{"num_hidden_layers": 16, "hidden_size": 576, "num_attention_heads": 7, "num_key_value_heads": 7, "head_dim": 64, "intermediate_size": 1920, "vocab_size": 8192, "hidden_act": "geglu", "norm": "rmsnorm", "norm_place": "pre", "norm_eps": 1e-06, "positions": "rope", "rope_theta": 10000.0, "rope_fraction": 0.5, "qk_norm": false, "attn_scale": 0.125, "bias": "none", "tie_word_embeddings": true, "parallel_block": false, "init": "uniform", "init_std_qkv": 0.0227, "init_std_o": 0.0, "init_std_up": 0.0227, "init_std_down": 0.0, "optimizer": "soap_variant", "learning_rate": 0.00254, "lr_mult_up": 1.25, "beta1": 0.95, "beta2": 0.95, "lr_head": 0.007, "max_grad_norm": 1.0, "warmup_steps": 200, "schedule": "wsd", "decay_fraction": 0.736, "decay_shape": "linear", "final_lr_fraction": 0.0, "batch_tokens": 262144, "max_seq_len": 512, "doc_mask": true, "train_tokens": 902600000, "max_steps": 3444, "dataset": "wikipedia_en"}
Each number is 50 + 12 x the weight over its row's rms, rounded and kept within 0 to 99. Layers, rows and columns count from 0. The size before them is the row's rms in percent of the matrix's.

# up: layer 4 MLP up, 1920x576, rms 0.0882, rows 581-586, columns 0-191
# down: layer 4 MLP down (transposed), 1920x576, rms 0.0673, rows 581-586, columns 0-191
# gate: layer 4 MLP gate, 1920x576, rms 0.0856, rows 582-586, columns 0-191
up581 096:41 42 76 45 61 54 30 49 64 41 40 40 50 71 57 79 50 60 44 59 44 48 52 40 57 70 51 50 43 46 44 48 37 43 51 49 44 49 53 50 71 49 54 56 70 50 30 45 42 43 57 55 62 49 38 44 84 53 45 41 49 50 38 54 61 43 43 61 59 49 49 65 45 42 50 62 54 72 72 46 60 73 18 51 60 65 39 42 39 36 17 48 33 63 43 53 55 61 66 36 37 50 57 56 44 46 61 61 40 60 48 69 72 65 53 43 36 56 64 49 44 47 51 54 56 35 34 58 44 38 72 44 52 44 33 25 30 40 69 19 56 40 78 34 52 32 53 63 69 71 41 52 47 41 44 53 70 50 48 34 38 27 34 30 60 28 72 40 73 69 75 55 47 62 49 41 59 56 40 50 49 50 47 52 28 62 64 55 43 64 37 51
down581 100:38 52 43 32 60 53 64 40 56 37 44 38 44 49 54 63 55 60 50 43 45 43 72 52 62 51 47 70 39 55 50 56 51 57 40 61 38 52 52 60 52 63 73 36 38 19 46 36 79 47 67 48 56 37 38 44 37 57 20 46 47 32 50 54 54 46 60 50 58 40 52 45 30 45 69 48 30 47 57 52 48 24 47 43 28 61 54 52 64 43 37 59 58 71 42 57 44 60 43 52 60 45 37 40 39 60 57 38 42 29 50 57 39 44 54 36 49 56 62 43 40 52 70 55 45 55 62 44 59 66 30 48 49 44 60 47 53 37 49 79 61 43 44 63 39 70 42 54 49 56 38 67 53 60 63 38 28 30 53 52 65 45 65 30 49 41 22 58 52 64 52 36 43 53 06 31 48 57 47 59 51 53 58 48 43 54 30 38 56 71 36 47
gate582 095:42 66 47 77 63 56 42 51 27 47 58 38 44 53 54 66 32 24 45 50 61 48 53 44 43 55 52 47 55 35 54 28 28 41 47 63 32 53 57 36 46 47 46 61 51 57 58 45 57 53 47 70 25 52 59 48 66 74 53 34 58 66 48 41 51 51 39 44 52 52 63 68 76 51 47 34 40 41 33 43 46 50 61 39 43 27 43 56 64 42 52 62 64 55 57 52 54 67 48 44 62 44 63 66 66 56 37 68 66 42 42 53 45 66 53 37 62 52 67 70 43 53 38 46 53 67 66 53 64 56 76 37 49 45 67 68 44 44 51 55 52 39 51 26 59 53 43 60 33 58 56 78 25 46 55 50 62 69 51 47 64 59 49 53 62 55 52 70 34 65 55 63 37 31 60 40 41 36 64 66 63 60 33 61 51 48 49 63 58 22 34 55
up582 100:52 68 47 46 43 56 66 64 54 55 56 53 42 54 41 53 43 80 57 35 65 58 56 50 72 39 58 40 53 80 47 37 55 47 73 43 64 39 55 55 50 51 56 30 49 26 43 57 46 50 28 48 62 44 69 57 34 23 64 46 62 35 36 50 53 65 37 39 63 47 48 35 41 49 75 55 42 52 57 59 53 27 41 53 50 61 49 41 60 59 55 55 44 68 50 35 43 50 39 60 68 44 60 59 53 15 48 52 35 57 42 50 58 43 53 79 50 48 73 49 59 40 34 61 41 67 50 43 59 43 29 45 64 73 37 29 45 39 57 41 51 43 38 63 46 51 56 48 31 54 41 50 68 47 47 47 39 56 49 50 39 35 44 47 46 66 50 52 55 67 50 44 61 53 52 75 55 52 34 35 54 51 49 48 54 47 39 40 37 37 59 71
down582 097:33 56 38 76 52 49 52 47 41 49 49 41 67 47 37 40 51 49 50 62 48 30 42 66 58 33 49 44 69 51 48 57 34 46 38 55 52 29 39 45 67 38 32 62 40 40 65 60 81 54 40 64 53 42 38 73 54 45 40 43 53 52 24 72 53 48 41 30 38 29 47 50 27 53 50 47 47 60 51 59 41 47 45 49 52 58 66 55 49 52 57 55 41 41 49 59 41 42 57 66 53 59 55 59 52 38 51 42 47 60 42 62 54 35 46 21 17 52 45 55 50 59 62 37 53 51 31 52 48 66 77 72 56 42 37 60 52 50 43 69 44 68 49 58 42 56 26 40 38 57 49 43 41 58 64 65 62 56 43 47 60 52 53 49 51 52 45 71 35 64 48 40 58 38 35 35 46 51 44 45 55 61 41 54 50 55 42 57 42 31 53 48
gate583 100:53 47 50 41 66 29 60 65 44 51 52 40 34 58 35 52 51 50 33 34 38 43 69 52 65 64 32 43 44 44 41 52 43 57 35 59 58 29 63 64 31 29 33 46 54 71 33 53 39 51 52 44 47 48 62 34 38 44 70 60 52 37 32 42 58 48 62 37 42 41 57 59 58 52 68 65 67 30 64 56 53 52 46 56 30 51 51 28 43 48 54 62 37 43 39 34 27 53 61 36 43 52 45 36 53 44 51 56 60 52 43 68 58 44 50 51 57 46 36 45 64 51 55 68 47 40 72 31 47 39 31 48 64 47 53 37 59 34 43 41 61 67 62 50 50 38 57 46 44 37 60 36 67 32 37 55 61 40 47 52 51 48 57 57 65 44 49 60 34 49 41 34 40 48 43 57 36 54 43 54 55 41 43 26 45 37 77 54 47 53 53 41
up583 099:50 48 53 77 47 51 65 67 44 33 53 49 48 34 78 21 48 59 45 50 72 51 67 42 49 48 71 47 56 49 45 58 53 61 66 35 50 41 72 70 50 60 55 65 36 50 48 46 54 19 57 37 27 49 40 48 51 41 47 60 65 55 64 52 21 56 52 69 46 39 49 52 58 42 47 35 23 49 59 65 40 66 56 50 48 55 42 42 49 52 25 44 54 72 54 41 28 19 50 49 55 49 63 51 38 45 23 35 53 55 56 63 36 49 51 66 47 40 40 55 58 36 51 42 39 53 29 51 51 52 55 41 45 66 54 35 58 42 49 48 41 38 34 48 52 41 45 34 32 48 62 38 51 51 47 26 54 60 54 43 71 56 04 58 40 46 72 56 44 60 62 45 50 47 35 62 52 44 54 69 48 66 35 62 47 62 42 64 46 65 54 44
down583 101:33 51 33 75 81 19 55 48 39 46 26 42 38 52 61 69 48 42 29 65 27 26 42 53 61 57 26 48 29 44 61 54 39 34 59 42 54 52 66 48 45 55 51 42 66 59 54 38 78 45 44 45 53 23 55 50 41 51 49 37 53 49 46 51 66 38 54 43 38 47 64 50 45 49 80 40 59 30 53 32 54 39 59 56 48 28 66 32 32 70 54 59 32 49 30 52 40 54 38 45 41 30 49 42 42 47 72 60 43 60 35 60 63 69 60 46 40 24 60 71 57 63 46 37 57 45 60 43 42 35 32 50 41 42 43 57 46 68 36 52 76 63 57 52 58 59 64 43 51 33 54 69 53 44 49 58 52 50 57 50 79 55 60 69 66 57 71 41 53 37 41 40 65 71 38 50 39 39 50 43 44 43 54 40 63 49 67 31 33 54 66 52
gate584 099:59 61 34 59 64 52 37 50 39 63 71 44 69 35 48 54 56 50 35 73 57 52 54 37 53 54 41 68 70 50 34 30 43 57 34 29 48 65 59 63 71 67 57 50 63 49 84 64 52 62 58 51 45 62 36 48 51 33 35 64 54 69 45 42 44 59 46 45 51 46 64 35 48 68 55 37 51 59 62 68 76 46 54 43 55 46 47 60 59 63 51 56 49 57 50 43 39 40 42 74 48 43 41 72 40 63 75 46 49 45 45 54 62 69 38 40 45 41 46 52 39 41 49 59 44 57 65 43 66 43 60 51 55 49 53 63 70 59 85 65 49 45 43 56 31 43 50 52 76 31 28 29 48 47 23 51 56 73 41 67 41 47 67 51 70 51 60 43 35 58 84 55 64 63 37 32 51 59 51 40 39 47 52 33 59 63 41 58 49 50 42 43
up584 099:49 52 53 48 54 49 62 58 37 58 38 71 36 62 58 37 50 59 58 46 65 40 53 50 51 28 25 62 45 46 61 55 52 36 52 68 46 71 60 57 38 64 45 57 59 67 40 72 43 13 67 28 52 74 54 28 44 45 44 46 54 65 62 67 66 49 59 47 46 49 44 41 51 49 76 50 55 51 41 54 39 53 60 39 38 39 56 63 68 50 51 45 49 49 60 73 64 60 53 50 36 66 62 47 36 51 58 63 42 43 55 46 43 39 34 47 20 66 49 37 53 37 44 68 76 41 49 36 64 59 33 63 39 44 60 60 79 41 68 46 45 79 39 42 41 51 30 66 54 29 46 53 49 41 49 43 27 59 38 32 53 58 60 41 68 66 53 49 57 32 50 51 40 27 39 25 62 50 80 47 43 31 55 61 58 51 60 64 46 44 49 36
down584 103:42 54 77 40 50 47 45 48 48 65 52 52 47 48 57 52 35 18 62 59 57 60 48 61 26 47 50 33 41 51 55 33 51 65 56 24 39 51 54 52 56 43 47 59 37 55 45 50 58 69 50 53 50 44 43 49 37 60 41 55 57 74 52 49 45 52 51 53 65 58 52 45 49 36 47 69 52 46 46 54 67 47 38 56 32 60 19 50 63 47 44 42 35 52 69 48 29 44 58 63 71 49 45 40 73 57 51 54 51 49 56 35 45 58 49 39 54 44 59 30 55 47 58 63 38 51 47 43 62 59 37 02 63 56 27 50 56 54 41 36 35 46 83 39 48 65 69 53 40 54 46 42 40 55 44 18 67 48 40 56 54 57 39 40 52 44 59 47 37 50 32 40 60 66 71 56 45 65 45 61 46 64 40 48 55 69 40 53 61 55 57 53
gate585 105:54 51 57 44 55 61 28 33 67 51 51 83 57 38 56 53 38 25 54 50 48 49 38 53 27 57 35 50 46 51 59 44 38 74 53 49 38 48 57 64 68 39 63 65 42 65 42 58 63 53 45 84 59 20 35 56 50 42 56 48 31 51 44 50 50 45 20 38 38 51 52 55 36 44 36 48 35 33 46 64 49 35 45 65 62 51 50 58 45 71 35 24 34 34 53 28 53 55 42 34 49 51 58 65 25 60 63 38 31 47 58 49 37 36 43 62 85 46 40 48 54 64 36 46 49 47 56 61 59 59 50 70 40 56 44 54 38 37 70 56 30 40 51 42 58 71 55 40 58 49 42 54 62 44 59 65 57 56 39 63 42 36 73 48 61 48 53 41 52 56 76 35 32 57 62 35 63 57 46 55 52 55 59 49 53 50 61 51 41 58 51 47
up585 103:58 57 37 35 47 35 43 57 47 52 47 33 55 58 61 37 28 58 72 31 35 40 68 43 76 39 44 56 56 36 49 37 47 42 27 56 48 51 43 43 54 31 75 34 35 50 32 54 50 57 26 39 54 54 53 42 48 45 47 66 59 44 62 42 61 47 47 31 28 74 26 54 43 59 58 55 24 52 64 70 62 43 46 53 41 57 52 64 70 41 51 40 56 55 59 56 66 53 70 51 58 52 64 51 38 46 25 52 45 69 63 38 43 36 58 44 47 53 55 36 47 48 47 33 35 67 55 27 62 39 38 42 59 45 40 53 47 46 59 37 31 70 48 61 44 63 35 72 28 53 56 65 71 41 38 50 60 60 47 47 54 53 55 50 63 37 55 56 36 42 60 41 57 53 51 39 57 50 58 41 27 42 50 42 75 45 59 61 40 38 30 59
down585 106:50 44 37 72 07 40 53 48 58 54 46 46 48 59 46 42 53 55 42 36 60 48 58 42 47 42 60 40 60 54 33 32 56 52 50 60 56 38 60 28 52 73 52 59 47 56 66 52 44 30 43 44 40 47 65 23 47 43 35 50 44 53 54 25 70 40 50 44 40 32 61 50 45 51 57 46 72 70 42 48 46 57 34 67 54 47 55 46 44 50 60 58 58 68 44 50 63 46 48 54 52 54 48 57 39 42 31 26 45 45 52 29 59 41 65 55 33 51 13 56 50 66 60 51 44 44 60 64 62 27 59 56 59 34 39 56 44 63 47 56 44 49 42 57 60 49 48 51 54 52 48 46 53 41 52 37 52 40 37 40 57 64 48 61 39 38 66 37 42 75 38 75 20 58 53 44 53 40 59 49 62 35 35 71 69 53 44 36 44 33 27 56
gate586 097:50 55 63 61 59 57 57 39 29 32 46 41 42 40 65 50 59 72 37 53 66 41 55 42 56 38 42 61 55 41 58 52 63 68 60 57 42 66 41 44 55 56 49 40 36 61 36 52 34 37 50 35 53 63 34 48 50 61 78 52 49 65 41 65 50 70 51 69 46 44 68 37 55 58 57 79 77 77 51 54 25 45 56 51 48 38 71 45 47 42 54 48 47 70 44 39 49 51 44 55 61 37 47 51 53 71 56 44 61 54 51 47 55 44 76 50 55 50 38 60 34 66 64 54 41 52 49 48 30 48 47 38 65 41 52 40 76 70 41 54 58 80 37 35 36 41 28 44 65 31 64 55 59 40 49 41 45 74 46 58 72 40 42 43 43 48 59 39 66 55 45 46 49 49 55 57 37 48 52 55 50 49 46 52 37 50 55 59 64 28 54 62
up586 101:59 39 42 37 63 28 44 32 60 54 65 52 50 39 56 44 61 38 29 38 53 35 54 52 50 52 53 62 50 55 50 39 28 57 49 50 47 46 69 43 73 55 50 34 51 35 66 76 66 58 63 60 49 37 41 49 56 81 82 49 60 34 57 50 47 51 32 69 71 42 42 55 30 54 53 48 47 49 51 56 54 57 58 25 63 49 55 59 53 50 45 34 44 58 65 57 58 55 46 37 47 50 46 51 42 34 71 55 58 52 58 43 35 33 37 49 45 46 55 34 45 42 30 50 54 50 88 51 31 53 45 43 53 66 41 51 54 47 55 45 51 55 57 50 40 48 43 51 63 55 42 56 65 53 67 71 34 66 45 59 50 40 27 54 53 42 55 44 45 53 44 58 58 28 44 51 45 54 52 40 37 52 70 58 63 50 51 48 58 42 48 43
down586 098:36 57 27 50 38 51 47 41 37 35 64 47 44 39 55 27 43 38 57 39 71 67 55 40 52 55 62 58 58 51 51 60 45 41 43 59 42 60 36 51 31 60 49 32 58 30 61 52 37 55 71 51 59 36 50 53 66 32 57 71 66 32 25 41 60 54 55 57 42 42 34 45 39 70 38 44 32 46 51 50 34 51 57 50 55 37 38 32 59 55 39 52 69 44 51 50 41 34 61 27 39 45 43 46 55 63 60 72 58 49 53 38 45 69 47 42 51 52 47 63 68 49 34 50 65 40 44 46 33 36 45 57 69 67 31 57 55 43 53 54 37 52 48 69 67 45 42 49 42 48 45 37 41 42 61 65 34 44 59 28 49 47 60 43 39 36 67 35 39 47 54 60 65 38 54 71 67 52 59 60 40 37 21 50 45 40 66 57 48 53 46 54